Part of a small language model's weights: value embeddings, capped logits.
Each number is 128 + 32 x the weight over the matrix's rms, rounded and kept within 0 to 255. Layers, rows and columns count from 0.

# layer 7 MLP up, 1280x320, rms 0.0808, rows 514-618, columns 64-127
[[ 70 109 125  76 151 154 160  73  93 112 177 141 173 142 122 112 140  93  55 114 136 132 126 121 144 110 129  93 140  77  87 115  74 170 107 187 111 139  35 149 152  98 128  96 163 123 192  74  98 115  83  98 102 105 158 118  89 111 114 129 102 123 142 138]
 [140 110  99  58 144 161 110  40 107 117  65 150 166  83 120 148 110 151 159 138 130 175 142 203  96 164  76 182 138 118 118  72 140 141 163 190 135  92 123 215 122  85  81  95 144 134 125 147 154 109 102  85 146 185 150 159 116  15 102 137  67 203 135 108]
 [ 86 138 159 111 135 182  98 132 136 130 114  72  91 155 105 113 114 109 108 107 131 110 200 156 136 128 193  66 150 107 135 109 152 106 113 116  91 163  81 160 157 117 135 120 131 141 146 127 121 172 167  93 124 147 135 112  88  98 139 154 127 125 165  92]
 [104 100  84 122  92 241 120 116 136  86 153 162 123 112 133 149  88  59 128 114 119  70 135 130 117 150 105 144  88 150 104 145 152 130 194 164 112  96  99 111 161 106 129 108 179 113 133 103 117  77  74 105 166  97 157  64 121 117 120  87  88 139 124 138]
 [157 115 159 174 166  92 144 157 168 142 114  79 152 130 121 149  98 121  58 132 115 154 141 165 135 104 182 151 142 146 145  91 157 160 142 176 132 114 140 115 161 144 133 140 166 155 162 116 142 134 158 152 193  97 136 103 120 133  93 120 143 144 109 120]
 [128 112 145 122  93 112 152 115 125 109 150 115 123 109 154 165 113  82  53 117 146 101 111 160 117 226 147 119  97  89 161 174  99 152 161 217 163 123 111 186 124 119 127 110 175 114 103 117  84 121 127 151 149  92 120 118 107 129 163 117 163 113 146 152]
 [ 90 168  88 164  62 106 149 132 139 102  78 140 145 121 123 152 154  95  68 157 134 168  63 111 137 174 173 130 168 174 192 172  88 120  80 151 109 127 117 133 130 122 112  98 153  59 155 128 105  90  90 119 139 145 144 139  97 175 102  57   9 205 141  93]
 [ 80 159  77 149  99  83 155 138 143 103 147 177 153 190 119 115 150 129  89  74 121 113 184 115 207 155  99  98 193 113 127 117  73 149 122 104 144 133  57 206 174  82 169 135  56  59 212 203  73 174 178 104 192 112  93 153 124  66  78 119 158 174 214 168]
 [152 117  88  69 138 146 149 139 139  72 128 150  86 184 143 169 144 114 118 102 124 131 127 135 162 154 135 139 131 129 182 138 115 157 146 114  82 149 121 133  74 120 140 132 140 113 127 123 138 155 117 114 105 136 132 139 167 104 106 169 108 147 111 139]
 [150 108 139 157 120  98 168 106 125 132 138  87 118 177 131 176 197 130 113 151 143 115 138 121  98 149 115 113 165 136 142 135 108 125  92  98 122  98 104 115 113 130  88 119 132 135  89  61 112  43 107 137 118  81 102 114 143 133  87  73 144 104 114 151]
 [136 161  95 160 121 152 163 129  29  65  21 124  99 113 141 175 113 119 153 142 119  71 171 179 105 114 124  60 146 103 139  98  95 188 135 133 162 178  97 126  71 127  90 157 173  85 111  97 139 107 103 158 155 157 107 116  95  80 100 114 102 141  90  71]
 [ 95 103 133 110 106 144  76  64 144  70 103 105 148  50 170 147 137  74 149 134 147 131 158 166 191 178  82  72 151  79 147 111  80 138 132 181 114 113 156 160 136 142 140 111 111 121  78 140 221 165 194 119 172 127 200 137  91 153 137  99 142 160 123 146]
 [174  74 113 106 163  69 149 144 151 110 119 143 112 165 145 180 177 169  27 153  93 118  73 147 189 122 169  89  84  66 142  80 150 170  87  91 148 108 138 138 177  78 120 172  87  77  99  98 134 101 192  63 112 140  80 151 165 173 136  80 134  95 140 157]
 [115 138 164 128 121 121 134 195  83 115 112 144 141 118 136 149 132 126 136 117 133 128 130 122 104 131 121 141  96 143 126 122 128 139 118 176  76 109 113 130  94  59  48 165  83 154 145  90 131  55 119 123  82 151  94 143 105 120 128 134 134 123 124 107]
 [ 47 128  73 127  91  83  98 121 143 167 150  90 121  89 148 115 191 115  84  99 140 100 115 163 156 164 123  90 121 125 110 135 101 128 159 112 121 142 133 118 151 138 130 118 150 125 188  90 145 135 121  85 148 122 132 113 227 177 104 152 152 151 124 202]
 [154 174 133 135 125 174 150  85 135 136 131 192 134 126  67 138 106  93 123 178 114 122 144 118 133 138 143 117 142 114 158 172 100 169 129 137  94 149 142 162 160  78 128 127 107 115 149  98 104 135 149 109 150 108 137 141 100  71 117 118  68 129 141  98]
 [171  67 121  99 181 139 142 128 164  70  77 190  96 153 125 176  83  62 142  82 133  47 130  93 124 155 153 145  80  74 113  86  58 181 205 148  49 206 187 178 104 158 147 175 126  89 101  84 119 136 137 125  97 126 151 119 107  97 117  91  98 116  96 133]
 [201 154  73 135 113 151  88 120 147 147 120 127 145 105 135 156 160 139 142 109 157 142  82 115 144 103 186 115  74 175 141 128  93  74 158 108  96 202  87 164 129  86 124 182 106  74 102 145 129 122  80  97 135  73 121 133 159  85 100 140  79 170 146 169]
 [160 104 130  84 149  79 128 139 166 146 140  52  91 136  86 109 153 136 102 133 112 101 157 154 179 135 161 115 166  61 181 134  77 140 114 161  84 164  91 142 127 156 143 218 173 109  76  77 125 126  77  64 151  83 126 105 125 110 189  87 168 164  98 152]
 [180 136 152  98 134 136 119 143 140 197 108  46 184 121 188 142 155  85 131  60 183 169 242 119 144 156 154  55 186 118 112 145  82 192 152 199  98 167  84 160 160 139 164 143 128  86 120 113  91 160 116 107 128 126 176 170 130  54 133  82 132  62 123 156]
 [113 165 133 161  52 108  94 110 164 124 128 172 129 116 105 121 162 106 133  69 126 109 146 149 119  91 116 179 125  94 104 120 121 134 114 120 137 166  97 178 132  81  71 123 110 151 142 124 158 145 122  94 129 103 116  87 146 151  86 187 110 107 132 128]
 [147 175 150 150 148 207  90 130  91 140  96 133 116 151  93 142 175 112 116 141 149 119 176 134 108 169 160 117 154  66 128 119 151 115 136  80 228 151 114  78  89  63 176 172 106 142 167  79 144 110 124 168 160  78 110 100 110 128 121  60 142 174 164 134]
 [ 91 160 122 130 128 111 189 136  94 180 162 121  57 144 145 204 130 109 114 210 147 108 158 125  98 129 188 101 189  64 122 153  86 148 228  90 144 134 160 165  55  53 149 173  87 185 117  65 192 107 100  70 201 135 199 129 104 147 132  73  78 118 157 126]
 [122 103 110 175  17 113 121 149 134 135  82 130 164  95 148 145 140 175 136 129 147 158 120 130  62  65  93 107  81  60 158 110  68 124 203  71 116 157 164 116  94  89 134 108 122 117  51 110 145 106 131  87 166  97 116  49 150 126 120 197 145 185 184 104]
 [150 147 119 157 130 102 197 114 122  79 151 141 157 121 137 121 126 120 113 141 123  47 145 163 114 151 107 158 119 105 110 111 138 178 133 155 130 185 123 117  95  72 124 177 141  60 109 108 136 112 106 104 121 124 180 140 132  70 130 131  81 151 138 188]
 [134 128 112 128 132 144 150 121 112 120 114 149 122 132 139 134 137 114  98 149 124 105 139 139 132 139 127 117 148 130 129 133 106 144 149 136 118 122 113 163 127 117 134 132 127 119 158 127 136 134 124 127 125 120 140 119 120 130 111 131 113 136 141 147]
 [117  92 156  74 118  98 159 121 148 105  33 165  91 162  85 133 122  74 112  84  75  77 101 148 130 178 192 159 101 166 102  94 145 149 198 180  58 178  98 142 121 112 175 167 162 163 116 120 141 120  81 126 164 127 116  89 125 120  80 136 116 139 136 141]
 [ 93 167 169 144 151 162 147  71 122 160 102 129  90 162 129 120 112 158 139 175 199 150 144 198 140 129 113 140  83  92 125 158  65 143 107 125 102 139  70 119 134 110 164 147 103  85 113 125 142 140  88 132 144 178  96 117  92  94 145 114  89  70 177 118]
 [ 36 156 132 126 138 106 200 114 185 176 123  91  92 184 115 134 151 147 132 153 109 117  90 187 119 155 126 105 121 101  75 140 129 138  91  89 111 158  58 174 146 140 149 109  69 162 140 142 182 110 100 148 167  77 110  63 166 119  59 139 139 187 151 130]
 [169 145 105  47  63 182 120  89 144 133 130 177 157 105 137 126 207 152 136 149 104 121  60 149 147 155 103 179 153  58 129 168 122 112 121 140 127 154 119 152 168 139  80 196 155  80 116 170 145 101 132  58 129  90 130 166 141 151  90 122  57 133 177 174]
 [ 48 197  75  97  44 147 130 125 114 139 147 136  28  82  92 143 132  88 109 135 149  94 158 134 144 100  84 144 138 127  83 203  93 179 193 162 124 206  87 219 171  76  98 132 120  78 138 132  90 141 141 156 126 108 161 155 100  35  92  73  71 170 198 135]
 [121 145 126 119 151 129 158 115 102 120  79 172 119 167 154 130 129 123 116  91 166  81 180 118 106 144 111 117 176  99  44 118 133 165 131  91 162 181 144 135  78 126  96 108 109  99 136  76 142 112 102  46 133  97 119  81 173 145  94 104  89 168 157 146]
 [136 130 102 144 180 166 114  75  90 111  52  95 212 152 207 164 134  82  86  99  86  85 108 184 147 129  74 128 193  32 151 156  32 128 126 147  66 125  55 155 156 134 114 174  81 111 141 146 116  92 109 147  79 112 105 135 123  97 114 183 189 114 163  91]
 [152 189 174  82 102 159  67  96 110 137 139 171 101 110 163 164 120 106  80  93  96  92 220 215 141 128 102 101 150 137 122  98 138 226 129 176  83 107  77 167 167 146 103 106 127 101 152 157 114 133 165 144 150 136 101 149  83 122 110 135 147 167 150 162]
 [ 56 116  99 161  55 162 152  57 113 105 130 158 154 156 113 166 115 137 105 138 152 116 111  88 100 172 106  99 157 125  91 123 116 105 113 105 156 133 136 152 133 170 161 136 120 140 133  78 105  97 187 107 107  88 109  62 174 127  80 134 182 160 150 181]
 [124 138 162 126 110  58 127  87 120 107 113 109 153 146 186 145 161  92 112 131 155  74 131  89 114 158 162 117 170  84 119  65  91 120 128  81  80 155 139 101 147 132 158 135 136 106 115  79 129  93 157 137 103  75 188  50  99 118  90  83 117 156 171 176]
 [112 142 109 115 116 123 135 118 123 122 118 138 134 123 132 135 129 124 110 126 103 119 129 148 158 132 149 115 148 111 130 124 105 155 142 147 134 135 107 147 145 114 119 165 137 118 138 123 141 128 126 128 141 121 156 115 132 114 123 114 118 127 143 142]
 [147 145 123 153 132 121 134 102 156 139 131 152  75 115  77 109 150  76 143 116  72 136 106 164 132 149 220 102 159 114  97 149  90 113 154 110 124 125 143 168 102 102 130 113 138 136 189  98 128  97 110 135 129 122 186  96  95  79 116 143 161 199 124 157]
 [ 90 141 121 103 122 153  96 125 168 176  89 122 119  84 190 134 104  58 139 140  91 134 153 133 123 122 123 123 195 131 118 105 126 119  99 120 146 201 106 186 185 140 115 179 137  96 143 123 247 177 145  99 150  41 132  88 132 120 114  76  71 188 203 109]
 [105 121 138 172 132 148 109 132  81 144 155 187 117 126 175 135 137 107 108 178 163 135 105 107 105 211 115 133 158 141 125 182 119 111  57 101 131 153 138 116 125 118 171 127  95  98 163 108 101  60  78 133 115 108 140 145 175  96 115  99 154 168 221 112]
 [104  89 136 171 105 125 128 156 132  95  59 117 142  85 166 137 171 146  32 155 130 159 128 103 113 189 119  37 137 169 106 135 112 127 248 149 178 129  64 138 153 151 104 160 152 142 150 158  84  81  80 158 115 113 141 132 199 135  63 163 141 175 192 144]
 [131 137 123 121 106 124 133 123 111 120 115 128 146 152 137 157 160 121 120 131 140 138 143 165 151 145 140 122 130 105 124 127 128 147 130 139 120 140 111 137 128 121 127 147 117 134 134  83 135 135 133 104 115 108 111 123 138 116  98 127 135 133 122 135]
 [ 68 163 107 134 122 180 118 166 125 137 151 168 126 115 139 100  98 100 169  87 113  77 142 155 113 110 135 130 135  76  95 116 139 148 106 107 165 170 125 134 126 132 127 194 159 145 140  99 201 175 154  68 112 114  85  78 136  81  84 146 132 164 169 147]
 [142 140 143 121 103 161  98 159  93 113 123  49 155 101 146 155 144 158  75 118 138 118 100 162 163 157 109 104  84 108 140  78 137  91 106 151 172 129 145  76 113  99  96 115 144 155 171 120 205 115  64 155 128 137  95 102 131 137  90 177  80 135 167 112]
 [136 188  99  74 178 151 129  76 145 112 111 119 122 142 145 118 163 151 175  75 116  84 120 141 124 117  67 143  83 124 108 149 141 104 115 176 160 184 104 135  78 125 124 108 181 124 143 142 147 144  88 150 120 113  99 135 147 142 153 161 174 109 115 155]
 [163 177  33 104 143 133 127 122 116 119 118 135 103 179 196 135 140 125 123 131 112 108 136 172 195 157 133  36 136 146  96 147 137 123 112 139  84 101 134 152 120 113 142 180 170 146  82 104 170 133 132 143 220 102 153 164 119  98  90 123  60 153 114 148]
 [118 171  81 109 182 179  95 121 109 165 123 100 132  98 139 124 126 137  52 132  77 124 139 159  96 110 112 143 145 100 109 140 120  99 122  92 129 151 144 123  65 129 137 140 140  69 135 105 108  97 134 118 172 135 121 140 141 138 114 100  74 144 162  85]
 [150 169 164 132 156 164 114  91  77 185 109 142 139  87 143 149 169 104 131 191 118  85 111 140 148  74  96 142 134  74  91 141  73 127 136 110 113 179 107 100 108 154 142 155  86  81 100  89 174 101  71 102 159  55  95 134 173 133  97  27 113 125 128 121]
 [146 125  78 193 125 112 114 112 137 105  82 121 159 128 178 137  90 148 169 169 105 143 112 101 184 128 130 119 100 112  65 186  76 147 127 153  77 155  66 126  85 148 131 159 130 100 124 126 114 179  96 131 128  78 169  77 160 129 112 152  80 110 165 122]
 [148 130 104 150 118 129 127  96 107 128 128 129  92 145 147 121 159  75  83 136 109 124 119 110 110 169 119 141 169  95 140 110  95 148 112 181  94 153 109 142 140 114 109 130 169  61 113 108 115 125 169  85 178  57 123 126  70  63 110 164 106  67 145 110]
 [112 135  91 137 132 136 126 122 116 131 110 144 123 129 134 148 116 123 123 117 127 128 126 142 156 148 150 116 149 119 133 143 110 140 139 121 118 128 105 135 108 135 122 139 118 124 130 110 133 133 130 116 127 130 136 129 129 116 112 138 139 135 124 128]
 [ 82  96 175 183 140 107 139 106  85 165 126 146 107 147 126 146 148 137 114 140 148 113 130  94  86 170 103 134 143 154 117 114 110 158  99 132  79 131 111 131  93  91 164 125  95  80 137 100 166  84  92 149 119 106 118  99 125 102 159  80 179  87 158 114]
 [ 88 131 118 125 159 140 168  80 117  86  89  99  86  91 139 172 168 148 115 108 187  81 121 120 120 137 162 101 132 172 147 162 117 162 175  93 130 135  70  99 131 111 120 111 122 177 160 126 102 134 108  92 140  73 126 120 154 100 151  88 186 121 132 128]
 [ 96 221 126 111 138 119 170  62 191  66 133  99 136  92 132 135 159  76 131  87  95  87 176 155 121 152 147 144 216  73 105 175  85 184 147 115 128 106 146 171 133 110 145 116  86  79 185 115 154 161 175 101 164 119 169 107  77  93 101 132  98 165  88  98]
 [ 48 111 103 149 161 106  95 112 141 157 165 132  79 109 110 143 115 119 112 110 132 139 114 118 131 137 141  90 117 111 150  96 131  94 160  84  96 114  79 157 108 122 114  82  98 157  70 135 200 142 150 143 103  29 140 116 141 141 112 110 109 104 219 151]
 [183 108 100 103  89 177  87  80 115 116 104 127 124 191 154 119 161 111 160 109  84 142 187 121 135  67 122 123 170 125  70 130 117 151 173 145  71 159 153 198 105  51 166 138 141 151 140 105 183 132  98 120 121 144 136 157 113 166 168  68 135 146 121 154]
 [116 153 114 170 105 174  90 121 139 161 118 135 132 130 158 128 141 106 109 105 103 168 207 106 153 130 130  74 151 136 114 131  71 156 107 149 136 128 129 140 204 182 139 173 117 135 123 173 216 132 129 131 154 106 117 130 144 109 101  81 115 187 146 175]
 [108 127 124  78  69  86 147 111 121 163 125 176 144 102  87 144 161 141 136 110 158 117 101 106 194 129 111  50 162 140 164 103 151 153 128 170  96 159 106 186 132 122  64 120 171 155 192 102  58 116 150 112  98 130 126 145  89 124 100 171 123 142 153 147]
 [152 144 114 186 161  70 130 150  69 133  93 154 109  87 125 134 199  74  64 121 165  87  95 172 131 139 136 104 137  68 177 100  94 161 169 102 141 136 137 191 117 101 165 143 124  96 127 160 200 128 138 142 170 156 159 108 135 124 121 100  81 148 101 155]
 [ 94 100 123 160 116 117 150 167 115 103 155  88 152 110 137 126 108  82 125 169 165  72 139 119 150 168 189 100 128 133 135 153  87 110 204  87 153 153 109 122  98 164 122 127 112  81 159  97 154  71  72 161  90 162 117 131  74 105 147 131 120 142 144 127]
 [136 123  95 157 100 125 100 147 128  71 117 116 112 109 133 187  92 131  81 129 198 123 154 119 173 190 163 120 137 119  90 182 139 121 174  82  85 137  93  74  87  66 116 128 104  77 115 137 206 146 158 136 104 108 160 143 153 115 116 149 150  79 113 108]
 [128 128 114  99 152 109 146 119  85 110 138 135 145 106 104 149 113  80 100 132 146 108 153 128 178 153 120 108 102  72 133 142  98 140 141 132  81 142 104 128 111 144 111 114 136 114 117 126 110 130 104 144  73 142 133  55 118 125 120 131 143 133 130 114]
 [ 93 199 108  54 125 152 194 154  83 183  34  92 211 157 206 122 188 115  79 151 135  92 107 169 106 227 101 185 186  80 148 115 116 163 135 140 150 125  91 205 159  97 164 150  61  59 126 138 161 178 173  54 123  79  93  92  95  67 119 141  77 167 133 179]
 [122 181 126 121 140 124 118 102 106 114 108 164 139 185 146 150  98 132 100 102 152 168 128 147 166 123 121 105 145 108 146  74 133 104 143 153 120 114 123 203 127 131  99 146 130 144 165  94 110 169 185  66 140 115 133 158 180  94  83 155 102  94 126 118]
 [142 142 132 135  86  92 188  98  95 143 154  97 159 123 117 150 131 127 109 107 135  78 108 159 139 109 103 102 135 142 144 104 141 136 173 147  70 139 118 132 130  93 164 184 112 110 139 142 134 181 100 114 122 114  99 114 174 127 135 131 172 140 121 122]
 [ 75 108 130 119 129 157 158 139 172 118 112 120  94 161 141 121 107 132  58  99 106 115 127 162 112 151  99 126 104 115 121 148 126 125 141 131 162 152 135 117 109  83 183 114 137 101 144  36 140 105 179  88 132  78 139 122  95 131 164 156 154 102 212 107]
 [161 146 110 160 101 111 157  99 124  86  74  85 161 104 120 192 154 116 117 104 146  90 179 142 159  91 105  90 149  52 138 206 141 115 175 129 138 200 151 140 117 192 158 106 130 122 134 102 135  70 135 134  85 110  71 122  94 131 149 174  94 144 154 159]
 [120 143  46 139 109 188 171 121 148 174 149  54 161 112 124 193 228 152 117 164 120  94 173 133 104 152 144 156  96 143 197 109 137  90 156  92 100 137 136 125  75  95 132 165 103 172 139 115 123 151  85  89 121  77  71 145 170 164 131 176  93 152 158 130]
 [142 142 102  96 111 136 132 112 143 153 164  99 163 126  99 131  95 129 117  93 126 128 159 132 145 164 173 104 136 117 110 121 129 102 152 151 132 197  99  91 170 124 115 116 181 122 197 148 161 102 103  78 174  70 104 121 148 111 151 159 161 115 171 168]
 [107 157  85 148 104 124 101 122 124 123 125 102 148 153 130 129 148  63 105 115 101  72 185  90 124 156 171 111 117 161 160 145 135 145 146 137 117 210 164 112 109 122  95 137  72 132 123 139 137 159 104  63 127  43 141 120 126 159 147  99 119 140 147 142]
 [136 120 120 123 121 140 136 122 101 124 108 116 111 129 134 128 117 120 103 138 136 137 142 149 145 153 144 124 120 116 134 137 107 123 142 115 118 135 111 148 133 100 110 135 121 111 136 107 142 130 137 131 123 139 123 118 127 125 116 116 126 142 143 133]
 [ 92 108  89 140 116 144 120 147 133 123 120 122 127 161 151 156 141 180 103 136 102 121 105 148 174 130 116 110 135 157 139 140  74 132 159 141 119 101  64 156 113  99  82 102 126 154 138  92 122 128 121 122 100 195  97 124 109  75 123 140  92 166 129 163]
 [153 151 116  96 165 180 144 128 167  73 114  69 176 159 171 107 144  79 148 138 132 166 144 107 161 192 136  58 171  56 170 100 144 173 116  91 103 141 109 138 122 101  99 149  88 142 138 104 152 123 105  87 123 151 122 136 151 161 110  66 113  87 124 137]
 [126 148  96  62 141  60 112 105 164  93  45 179 133  84 197 147 137  95 141 162 148  93 135 152 138 169  81  84 157  90 145 166 117 208 130 160 134 112 143 247 188  76 112  99 122 114 102 149 160 102 166  96 146 113 116 124 133  96  97 120 120 102 146 121]
 [ 94 163  87 119 115 165 117 120  97 157 137  91  97 115  79 159 170 158 152 180 119  76 119 140 170 104  67 112 144 192  98 142  98 171 150 140 185 173  91 131 133  69  71 150 121 149 144  84 153 127 174 110 101 155 142 154 121  12 134  77 104 117 131  94]
 [101 168 130  79 125 151 129  71 126 181 114  89  54  91 151 127 149 130 124 143 193  68 185 121 166 117 184 124 101 184 110 183  90 161 164 110 138 127 143 176 132  89 181 126  96  97 152 116 154  94 149  93 173 138  60  70 137 129  33  87 112 128 110 115]
 [136 119 142 159 118  54  95  68 137  88 154 132 150  94 143 128 120 142 156 139 185 174 114 148 157 179 110  94 100 138 104 181 128 169 145 129 132 118 116 150 154 129 177 126 107 117 174 161  75 131 155 102 172 131 134 131 169 134  88 146 126 110 105 128]
 [124 134 150 133  98 133 134 107 176 205 191 136 115  67 121 132 142 147 127 115 172  83 130 142 147 135 116 147 169  94 143 166  55 187 108 162 126 111 118 205  99 127  56 107 135 133  83 129 154 180 147  57 151  92 149 139 153  96 138 105 149 136 101 197]
 [150 126 114 123 148 118 128 138  43 129 138 174  87 132 110 148 104 124 134 106 182 125 245 191 186 154 113  30 249 169 136  81  80 109  96 123 144 115  81 206 169  91 121 109 160 145  95 100 185 174 190  59 136  48 130 151 180 121  36  63  55 139 219 127]
 [ 97  92 115 175 164 111 167  92  90 153  92 144 126 147 140 133  68 189 106 185 123  42 126  88 159 213 142 145 119 105 191 174  97 149 120 103  46 167 103 138 126 142 136 195  96 134 114 108 154  87  67 137  98 122 164  49 126 117 115  87  70 107 148 160]
 [133 179 117 124 110 156 109  74 136 138 174 120 196  92 126 115  80  83 134 149  77 123 110 177 145 104 151 109 234 130 197 147 117 252 118  86  65 178  67 143  96 106 125 147 103 120 126  99 139 162  98 146 157 178 136 161  78  99 143 153  77 216 135 163]
 [ 33 143 134 101  95 107  78 103 136  96 154 166 105 116 134 179 139 124  55 125 109  97 193 185 155 144 152 181 183  98 123 242  93 157 150 144 105 178  75 109  91 123 166  93 133 185 148 161  99  86 150 167 191  95 139  92 127 119 112 142 106 199 200 102]
 [127 121 112  93 194 141 188 210  94 160 114 201  93 139 179 202 134 104 111 145 170  49 101 158 141 106 149 120 142 158 111 106 144 116 127 210 137 181 131 130  78  75 123 114 102 194  55 117 172 161  90 131 168  52 163 107 105 182 132 139 120 120  79 120]
 [160 253 144 147 150 110 184 172  52 107  99 155 131 109 154 144 127 127 126  99 197 117 150 134 133 136 124 147 158 125 141 113 106 134  99  44 113 176  55 122 130  91 130 215 134 113 138 121 127 183 132  93 102 125 115 109 177 111  76  76 109 128  89 136]
 [150  78 105  78 146  97  86  61 154 135 149 154 116 114 181 168 121  52 139 127 135 123 173 167 155 151 140 105 153 153 153 153 109 107  91 163  97 121 122 146 123  64 117 131 106  58 115 137 175 107 161 160 120 174  90 116 138 112 164 132 107 136 110 160]
 [ 98 177  83 143  75 106 115 146 100  82 144 101 106 146 123 105 141  95 107 121 142 140 128 162 128 129 192  84 208  72 119  77 111 148 131 145 109 120 101 169 179 110  93 135 156  52 114  68  67 103 130 104 104 123 145 118  46  88 136 192 130 177 142 173]
 [142 109 130 123 181 133  92 175 143 102 105 132 131  70 155 166 172 113 110 108 120 145 111 146 114 117 159 102 209 111 129 120 140 115 185 173  85 160  99 117  96 171 152 132 148 207 109 111  86 108  79 162 142 128 141 142  56  90 175 149 122 116 124 131]
 [126  91 134 173 150 127 150 149 137 124 166 101 168 160 141 144 140 148  87 109 132 139 140 105 145 211 182 137 125 176 142 153 122 114 155 129 111 127 119 130 105  68  98 131 118 117 165 117 174 133 138 150 124  91 116 123 136 170  90 134 160  99 121 181]
 [149 210 137 112 180 130 112  98 131 114 123 194 129 107 118 171  98 116 139 146 109 142 165 148  94 115 115 130 166 128 145 106  45 169  97 153 124 113 135 191  95  66 211 170 174 120  79  92 132 155 135 137 123  91 135 138  98  99  77 149 163 125 122 166]
 [ 99 153 124 120 130 117  84 125  81 125  88 133 153 134 135 152 121 133 145  72 107  49 174 125 129 107 115  93 129 101 129 108  58 155 107 138  71 112 156 203 124 115 182  83 127 140 148 151 140  81 129 166 147  87 152 111 107 134 140  67 112 180 172  80]
 [ 94 183 102 117 138 130 110  99 157  75 133 184 122 114 120 118 166  82 104 125 103 143 195 167 161 149 111 116  93  98 128 112  55 112 122 134 124 157  83  89 135  79 161 163  82  64 137 105 113 132 178 134 170 105 149 114 100  99 110 162 145 144 132 140]
 [ 80 116 141 136  62  41 106 119 124 149  99 123 140 104 137 141 178 112  91 120 133 120  95 137 158 198 118 125 145 113 174 133  84 141 145 163 158  48 148 195 139  76 110  98 139  90 137 166 116 161 179  86 156 132 174 181 135 104 144 153 180 150 134 104]
 [ 92 148  97 167 182 142 113 112  96 141  62 154 137 164 124 124 179 114  98 113 172 117 192 106 146 113 158 120 177 101 124 128 119 188 112 165  62 166  96 194 133  81 139 179 214  94 103 107 121  99  41 130 111 130 113 179 181  99 128  97 122 131  90  91]
 [103 147  92 152 157 181 118  73  84 140 112 139 121 178 201 123 141 172  80 115 146  46 165 101 137 144 171 108 179  91 159 145 101 156 165  62  56  96 108 107  78  93 121 200 145 165 128  51 177 144 157  69 171 136 125 130  70 121 140 148 117 140 141  79]
 [138 134 127 130 123 148 137 115 114 136 115 155 122 135 144 132 139 121 114 126 128 128 130 158 158 131 127 117 149 120 125 127 117 157 140 127 126 137 108 137 139 115 129 137 112 124 121 125 136 130 133 120 124 118 115 120 131 121 112 126 122 138 135 135]
 [143 150 122  84 138 122  91 100 126 127 110 154  77 167 139 122 110 125 128 141 144 156 195 134 105 200 125  78 120 106 164 129 113 134 131 151  99 152 148  92 163  80 108 132 144 148 151 126 124  95  78  86  74 159 123 129 125 166 100 107 130 121 142 118]
 [ 95 227  80 106  95 199 117 127 149  36 112 130 131 156 126 106 147 147 159 111 134 143 136 153 155 112  74 101 173 121 157 174 133 110 134 189  70 173 141 153  97 113  96 103 168 127 163 117 107 118 169 107 169 140 134 123 131  78 140 116 133 140 168 118]
 [ 99 135 114 156 120 129 129  85  85 108  77 127  96 108 138 145 132  87 123 112 139  95 110 194 154 131  90 125 176  80 130 143  72 130 181 120 132 130 136 169  98  78 187 175 121 138 174  88  98 153 159 133 172 168 185 150 110 132 100 144 138 219 142 166]
 [113 143 116 159 122 192 129 150  84 116 142 134  95 115 132 140 164 136 117 179 108 155 120 121 154 160 122 109 121 113 136 158 172 150 188  98 105 108 125 138 128  89 118 152  88 137 133 129 165 130 148 165 101  78 121 100 151  94 100 141 168 151 169 100]
 [142 138 105 177 162 102 141 150 112  42 144 142 152 140 143 144 141 118 133 184 144 121 118 167 150 146 116 172 187 156  98 114  98 184 127 150  70 186 111  60  91 129 149 122  63 110 165 159 123 118 117 155 110 147 117 118 124  85 156  88 143 127 152 147]
 [ 63 190 129 123 149 100 109 109 142 140  91 142 152 162 147 117 126  98 141 116 131 115 139 143 126  77 108  93 113  91 150 110 145 189 128 124 126  86  92 171 124 119  98 151 171 157 151  94 137 107 181 120 141 206 110 146 152 128 113  87  90 143 138 110]
 [120 188 114  98  74 166 108 142 127 162 117  89 135  76 148 144  97 155 148 104 140 134 208 116 123 118 163 153 213 150  96 167  90  98 174  74 119 146 105 166 107 144 136 119 116 162 115 115 158 124 168 128 109  87 109 136 147 164  39 110 101 172 137 123]
 [103 136 138 144  80 196 109 175 111  32 136  98 119 131 121 177  88 123  70 127 110 148 159 155 139 153 122  86 101 159 160  79 126  85 122 150 125 119  59 153 213 157 138  88  75 158  95 169 134 154 128 134 166 119 119 130 112  76 124  94 169 185 163 108]
 [160 183 126 116 138 110 185 109 119 148 136 109  58  88 103 187 161 156 112 102 111 122 141 179 145 118 127  84 128 157 145 150 109 137 164 117 154 200 117 136 122 121  92 197  96  98 111 142 112  86 150  69 169 132 122 151 101 168  92 116  97 117  79 154]
 [128 123  73  93  87 131 135 145  96 178  90 121  92 144 166 169  88 128 116 117 122 133  88 131 182 181  55 166 124 148 168 187  96 115 117 114 151 144 116 100 120 139 158 141 121 102 119 123 137 138 149 168 104  73 112 101 201  76 186  96 134 184 128 101]]